{"n_layer": 9, "d_model": 256, "n_head": 2, "n_kv_head": 2, "head_dim": 128, "d_mlp": 704, "vocab_size": 5895, "activation": "swiglu", "norm": "rmsnorm", "norm_place": "pre", "norm_eps": 1e-05, "positions": "rope", "rope_base": 23500.0, "rope_fraction": 1.0, "qk_norm": false, "attn_scale": 0.0884, "bias": "none", "tie_embeddings": true, "parallel_block": false, "init": "uniform", "init_std_qkv": 0.0404, "init_std_o": 0.0, "init_std_up": 0.0404, "init_std_down": 0.0, "optimizer": "muon", "lr": 0.000905, "lr_mult_o": 1.03, "lr_mult_down": 1.5, "beta1": 0.95, "lr_head": 0.00649, "warmup_steps": 200, "schedule": "wsd", "decay_fraction": 0.632, "decay_shape": "cos", "final_lr_fraction": 0.0, "batch_tokens": [16384, 32768, 49152], "seq_len": 384, "doc_mask": true, "train_tokens": 287400000, "steps": 9930, "dataset": "wikipedia_en"}
Each number is 128 + 24 x the weight over its row's rms, rounded and kept within 0 to 255. Layers, rows and columns count from 0. The size above them is the row's rms in percent of the matrix's.

# layer 5 MLP down (transposed), 704x256, rms 0.1, rows 206-214, columns 128-255
size [ 89  94 100  96  94  94 106 106 101]
[[130 162 126 105 138 149 148 103 133 123 139 107  85 141 124 174 139 155 136 120 139 136 110 139 120 148 148 136 135 107 110  96  80 147 130 151 144  95 117 148 143  95 123 106 116 140 156 130 111  69 116 134 108 134  62 112 131 123 160 153 139  64  86 122 124 160  79 149 137 134 157  81 112 113 148 137 107 104 111 149 157  94  89 115 141 115 137 136 159  71 116 142 150 167 150  94 121 105 142  92 129 133 139 131 132 121 145 149 135 149 104 121 122 118 159 141 144 136 141 233 145 157 144 104 134  90 117 191]
 [160 129 131 118 127 116 128 131 115 147 123 144 130  74 109 135 122 117 123 121 164 162  89 123 134 124 147 154 154 107 135  83 119 156 138 137 151  96 149 162  91 137 115 108 165 134 160 126 105 118 110 141 162 103 134 124 142 117 145 103 168 114 124 114 114 138 132 118  75 119 112 162 135 134 122 159 134 127 165 175 149  85 125 107 126 114 161 137 104 144 133 154 109 101 127  88 135 172 130  98 111 109  72 121 150 106 131  84 166 128 107 111 113 147 133 144 164  66 109 188 110 135 106 151  86 116 125 103]
 [145 177 146 134 110 126  97 158 113 140 149 118 131 151 120 125 135  96 163 124 126 172 129 116 139 127 110 105 107 109 123 131 135 137  90 155 145 109 104 110 147 100 176 140 147 126 134 123 116  66 104 127 197 148  92 166 108 136 127 128 131 134 135 136 134 147 147 136 139 103 128 129 122 181 113 135  98 169 118 110 160 161 135 132 146 121 126  71 133 132 151 160 142 136  97  97 120 148 142 140 163 105 157 112 148 128 149 124 112 104 119 136 100 131 151 118 175 114 178 204  91 111 105 147 143 135 135 143]
 [138 145 101 161 117 138 140 135  84 137 139 173 111 127 125  96 155 172 136  98 126 183 125 110  81 145 140 158  88 150 108 144 121 102  93 103 114 104  95 121 111 141 103 132 111 130 126 119 177 146 102 116 124 106 116 112 112 104 100 156 124 129 123 125 129 102 114 115 112 143  96 103 119 119 140 154 127 146 124 122  99 120 143  58 114 169 142 114  94 137 127 115 116 152 120  94 101  80 121 116 133 115 127 166 132 116 107 114 123 145 131 151 129  84 119  81 142 158 142 138 118 105 138 142 117 111 133 118]
 [109 181  78 147 104 107  68 130 155  96 107 102 132 138 157 123 120 138 101 101 118 151 103 158 143 160 118 143 149 148 115 105 110 153 167 160 102 121 158 117 181 117 116 129 167 123  95 125  67 114 135  94 122 122 147 112 108 115 114 141 130 119 113 113 116 142  93 131  88 181 128 176 130 150 157 153 120 114 129 106  99 141 155  96 132  96 127 106 139 149 130 111 129 164  80 107 101 128 155  57 112 144 112 109 126 135 153 121 179 143 142  80 120 123 133 146 123 121  70  99 137 113 103 108 128 106 135 130]
 [103 134 113 111 135 154 173 106 134 148 105 101 137 151 160 113 103 149 114 117 138 128 143 138 106  92 145 101 172 192 191 135 158 117 103 128 169  99  81 110 134 121 177 154 150 116 162 136 134 120  87  79 113 109 116 134 104 100 129  93  94 146 150 143 119 151 117 174 121 125 137 102 169 148 112 114 115 150 154 191 106 127 135 139 136 111 163  80 150 113 109 143 117 129 128 106  98 139 139  97  99 104  98 108 130 125 127  82 124 122  93 145 131 140 137 117  84 147 134 166 146 122 112 181 133 155 127  94]
 [ 94 131 143 130 142 113 169 116 117 176 135 116 139 189 129 149 137 106 128 126 159 126 161 106 103 149 136 110 115 167 151 138 108 115 160  79 153 113 153 137  98 116 118 159 120 114 164 113 188 107 107  96 128 116 140 138 117 123 172 176 151 142 111  97  97 122  91 127 105 150 117 102 113 152 116 105 122 161 172 124  85 121  84 109  88 151  81 150 109 140 165 127 179 144 104 171 105 134 125 168 144  95 146 115 134 147 135  81 106 117 123 137 173 118 113 143 139 160 112  55 144 145  95 128 153 165 160 113]
 [173 172  92  98  87 115 137 129 131 136 100 154 154 134 135 161 118 124 138 136 122 149 145 105 125 160 131 137 154  99 110 114 143 152 131  92 117 116 111 108 101 137 182 144 103 137 113 162 142  99 120  92 153 137 129 118 119  95 169 127 103 130  93 162 110 150 114 142 104 133 161 100 111 115 133 161 131 140 121 109 105  86 144  82 118  91 120 154 135 129 121 116 181 165 135 136 141 112 120 146 118 123 127 129  95 156  90 115 119 135 149 104 135 142 100 129 138 154 129 151 138 115 143 168 113 144 167 114]
 [ 72 119 135 141 148 123 124 182 161 110  69 127 112  59 161  98 103  87 124 137  87  92 140 134 114 122 140 137 136 133 119 117 104 137 170 116 119 142 173  87  86 151 122 139 141  86 107  93  81 139 106 155 108 119 137 151 108 135 147 123 142 116  89  90  97 141 138 106 119 155 131 138 148 143 121 127 110 150  82 126 111 132 105 129 113 122 139 100 124 157 137 108 123 146 128 185 137 137 172 138 124 114  87 107 148 106 152 137  88 127 123 109 162 188 132 130 123 139 121 130 147 112 133 111 109 127 147 113]]
# layer 5 MLP gate, 704x256, rms 0.0747, rows 207-214, columns 128-255
size [ 89  99 100  89  94 113 102 101]
[[144 180 138 148  67 129 143 126 134 120 119  92 123 142  84 127  95  85 111 116 132 132 129 134 112 115 123 140  80 119 121 113  78 174  97 145  64 131 159 114 127 150 136 145 132 144  96 131 142 123 140 150 129 100  68  80 162  97 109 165 162 111 124 153 117 103 109 137 129  99 122 127 121 166 124 111 105 147 123 177 125 108 136 126 127 146 141  98 146 150 130  82 147 112 132 123 153 141 130 147 149 104 150  98 111 144 154 158  89 142 128 140 109 154 194 116 125 103 126 116 157 119 118 151 118 125  98 127]
 [124 129 128 129 122  94 134 122 121 145 128 116 120  68 115  97 114 157 127 130 129 101  94 146 164  96 145 120 137 156 145 104 139 144 161 110  80 144 123 160 123 131 143  99 164 144 147  97 112 137 184 127  89 124 140 130 127 125 107 112 132 110 126 125  78 113 182 116 117 157 120 122 112 138 122 120 139 136 136 147 103 129 140 136 143 198 157 148 136 119 142 130  87 123 178 139 162  97 155  96 151 172 139 156 116 146 107 145 171 133 125 121 149  83  77 131 104 156  69 134 144 119 106 134 140  96 123 108]
 [102 153 135  92 150 117 144 103 156 148 124 106 170 111 146 112 135 135 164 128 130 173 127 111 145 144 128 131 159 110 139 134 165 159 112 128 137 141 100 134 128  94 118 149 135 151 140 119 187 159 142  80 124 104 123 106 133 128 106 113  96 126 153 145 139 155  99 114 132 114 163  98  98  91 132 141 143 159 131 107 134 153 142 138 160 126 115 177 153 111 165 114 148 132  96 163 139 130 139 123 197 107 136 132 112 112 154 138 118 142 114 107 148 120 124 118 119 154 148  76 128 127 127 134 179 132 152 125]
 [114 155 105 137 143 119 137 102 115 107 129 133 115 136 144 125 125 113 128 194 104 164 156  97  86 138 135 105 152 101 120 161 136 126 143 134 175  97 131 143 154  96  92 137 130 108 119 134 138 152 137  95 109 110 140 151  82  96 118 103 123 134 115 154 109 138 122 128 104 117 144 135 135 138 127 111 150 146 168 121 134 164 151 119 130 180  85 123 124 145  90 109 103  92 124 136  93  95 105 134 105 119 125 120 122 175 126 123 121  88 169 142 123 147 108 153 139 197 148 110 151 127 171 137 105 154 132 160]
 [141 158 145 120 168 133 154 123 156 100  98 171 147 130 133 131 105 131  86 109 125 179 119 150 127 136 130 153 153  91 120 120 150 147 100 151 167 170 143 127 107 120 125 161 126 112 161  98 166 119 147 123 121 176 169 136 102 139  88 128  93  79 145 154 143 151 122 122 109 136 121 131 150 144 118 143 109 178 121 157 119 131 114 100  82 146 104  84 147 108  94 163 113 104 122 127 132 168 141 139 141 119 109 141 100 128 143 127 150 119 141 125 107 116 186 113 106 147 127 178 130 114 132 125 120 162 103 138]
 [ 98 115 148 138 101 112 139 131 124 122 118 154  75 118 154 128 156  86  97  95 144  91 139  76 119 144 119  90 145 122 130 102  98 142 164 144 129 119 162 193 107 130 137 121 153 132 128 141 138 113 152 134 128 120 110 105 128 155 123 154 114 128 111 111 168 121 126  71 155 144 146 101 142 145 131 142 113 175 149 118 152 121 130 137 152 172 109 112 123 121 119 161 169 144 102 145 104 108 131 133 143 130 150 109  73 139 129 120 125 109 115  92 157 116 116 128 115 123 133 107 164 102 120 101  80 119 145  68]
 [ 76 137 124  81 134 160 147 150 136  85 111 104  78  95 135 153 114 164 135 126 130 145 107 108 133 143 146 120 132 151 150 141  99 137 166 114 143 188 150 124  79 117 181 147 127  75  97 121 136 165 119 136 114 136 131 115 145 125 116 107 139 138  96  91 132 139 128 105  73 154 139 112 127 145 132 148 132 114 158 111 154 108 137  96 116 152 125 156 103 141 121 132 139 144  82 122 118 126 123 105 125 129 121 131 136 156 161 112 123 127 162 171 140  78 124 189 131  96 119  87 122 120 129 162  94  89 155 134]
 [155 160 108 156 124 125 124 147 144 159 119 184 138 108 148 123 135  96 126 158 143 113 118 112 168 105 111 125  74 138 119 136 119 119 124 139 121 110 115 147  88 113 151 128 110 139  99 150 154 170 140  94 133 153 125 152 157 121  84 117 143 167 142 119 119 147 113 152 133 184 132 113 148  96  83 111  86 126 162 114 109 109 113 109 133  97 112 122 135 120 158 104 114 159 112 131 117 149 123 139 122  91 103 151  91 101 152 147 135 141  85  96 162 141 129 124 113 116 155 127 179 113 115 134 178 101 115 141]]
# layer 5 MLP up, 704x256, rms 0.0721, rows 207-214, columns 128-255
size [ 93  95 100  91  97 108 104  99]
[[143 155 131 162 148 100 136 173 133 138 123 128 148 133 142 102  90 116 103 156 161 111 115 142 125 157 115 122 101  81 154 108 172  63 125 110 144 145 132 142 102  97 118 112  84 110 116 141 140 147 137 124 133 137 167 136 119 155 115 145 122 163  80 170 125 128  97 155 117 162 116 108 145 116 110 109 106 146  61 139 109 145 101 126 124 147 112 112 107 125 132 104 148 161 135 186 154 108 124 140 103 131 175 156 114  62 134 121 117 139 120 115 194 137  92  98 139 165 117 192  87  97 124 131 124 144 114 119]
 [113 129 151 118  94 131 100 133 138 122 115 129 105 151 119 130 138  90 101  82 111 130  99 125 165 142 120 146 135 100 132 108 135 117  84 171 150 135 123 132  90 156 149 124 116 127 177 110  97 125 113 136 133 102 113 156 129 127  95 196  98 108 139 125 159  90 159 112 119 147 133 122 168 113 135 155  89 106 168 150 121 143 114 150 140 152  93  94 153 146 137 193 119  79  92 100 126 136 134  87 131 156 152 156 130 120 164 120 131 120 101 117 122 108 164  98 164 121 110 172 151 141 147 138 146 107 115 165]
 [147 102 104 192 101 176 103 139 153 124 158 128 136 171 168 123 137 148 110 142  75 139 121 141  96 167 103 125 123 136 121 138 131 142 127 139  99  90 119  79 132 175 102 138 145 158  85 102  98  98 122 100 159  93 109 155 111 106 110 138 151 113 122 130 123 161 139  84 151 144 102 144 109  93 129  81  95 106 121 140 152 133 140 141 147 145 130 110 151 115 150 145 183 100 130 126  75 165 111  98 108 108 114 117 130 119 148 130 113 130 102 128 128 129 128 146 131 149 168 114 125 125 139 158 137 152 118 104]
 [110 156 117 162 120 165 149 101 112 119 139 124 111 113 110 131 147 159 144 132 108 106 121 136 125 158  93  81 124  90 127 132 105 151 114  98 108 102  90 131 129 103 110 133 143 125 138 145 135 117 153 133  88 107  89 144 121  79 129  96 129  98 137 122 133  83 149 121 179 176 122 102  92 122 129 134 142 123 106 171 124 140 139 145  76 124 169 138 117 146 142 118 150 110 133 166 140 130 148 132 125  96 140 141 139 160 147 141 142 138 132 138 117 139 140 116 158  69 160 152  87 115 142  81 155 121 143 158]
 [101  86 108 141 105 136 127 113 136 171  97 146 140 112  92 104 124 121 127 118 136 121  83 131 113 123 165 115 177 118 136 153 122 111 110 119 138 129 126 144 103 144 102 154 136 109 128 143 113 131 137 154  91 113  98 121 122 128 108 111 126  73 119 142 159 126 134 134  87 148 119 102 109 113 107 102  92 109 172 149 169 106 155 172 113 120 112 129 117 104 145 130 140 131 112 129 151 147  97 117 118 118 115  88 161 144 122 165  86 145 129 133 140 121 137 123 145 165 116 151 129  81 118 143 165 106 112 125]
 [137  98 141 132 163 148 102 140  87 163 157 123 135 146 144 130 101 117  96 134 172 151 135 110 120  88 120 103 155 112 119 131 151 132 141  73  92 165 118 131 137 131 164 181 144 134 136 138 139 101 107 147  93 164 144 127 127 141 175 143 123 140 156 117  96 107 159 140 179 126 109 124 132 147  83 134 142 176 193 132 122 142 123 108  80 133 146 142 115 110 119 153 114  93  94 121 112 124 119 123 118 107 134 111 113 157 125 101  90  97 117 119 138 118 114 150 144 140 120 134 141 141 125  78 124 112 158 116]
 [158 136  93 144 160 122 163 193 139 192 152 112 119 130 100 114 134  92 173 142 137 135 145 138 124 156 148 143 152 148 131 183 159  93  98 127 154 120 158 155 130  90 148 123 106 114 130 119 151  87  99 102 154 138 154 126 147 134 146  88  92 149  97 121  98 117  79 133 114 140 150 110 139 147 160 118 101 131 139 153 115 124 141 166 101 127 123 136 142  99 146 117 137 115 120 150 114 132 128 108 115 123 136 124  94 129 137 124 144 154 134 140 150 130 102  69 161 126 116 105 107 111 137 119 155 100 131 128]
 [144 117 111 108 104 109 148  82 141  97 184 124 152 140 163  88 155 177  90 157 122 127 122 109 131 154 150 201 149 129  82 118  78 150  71 111 128 146 135 100 118 127 119 140 152 145 132 114 103 160 118 115 105 125 160 145 157 119 164 138 157 119  98 151 159 146 145 163 140  84 158 114 128 117 109 128 118 154  88 125 127 153  84 152 124 160 129 123 138 141 112 115  71 111 155 105 105 102 141 110 118 137  93 131 125 117 160 126 145 105 138  96 169 148 150  89 141 124 136 131 143  72 125 136 120 136 122 135]]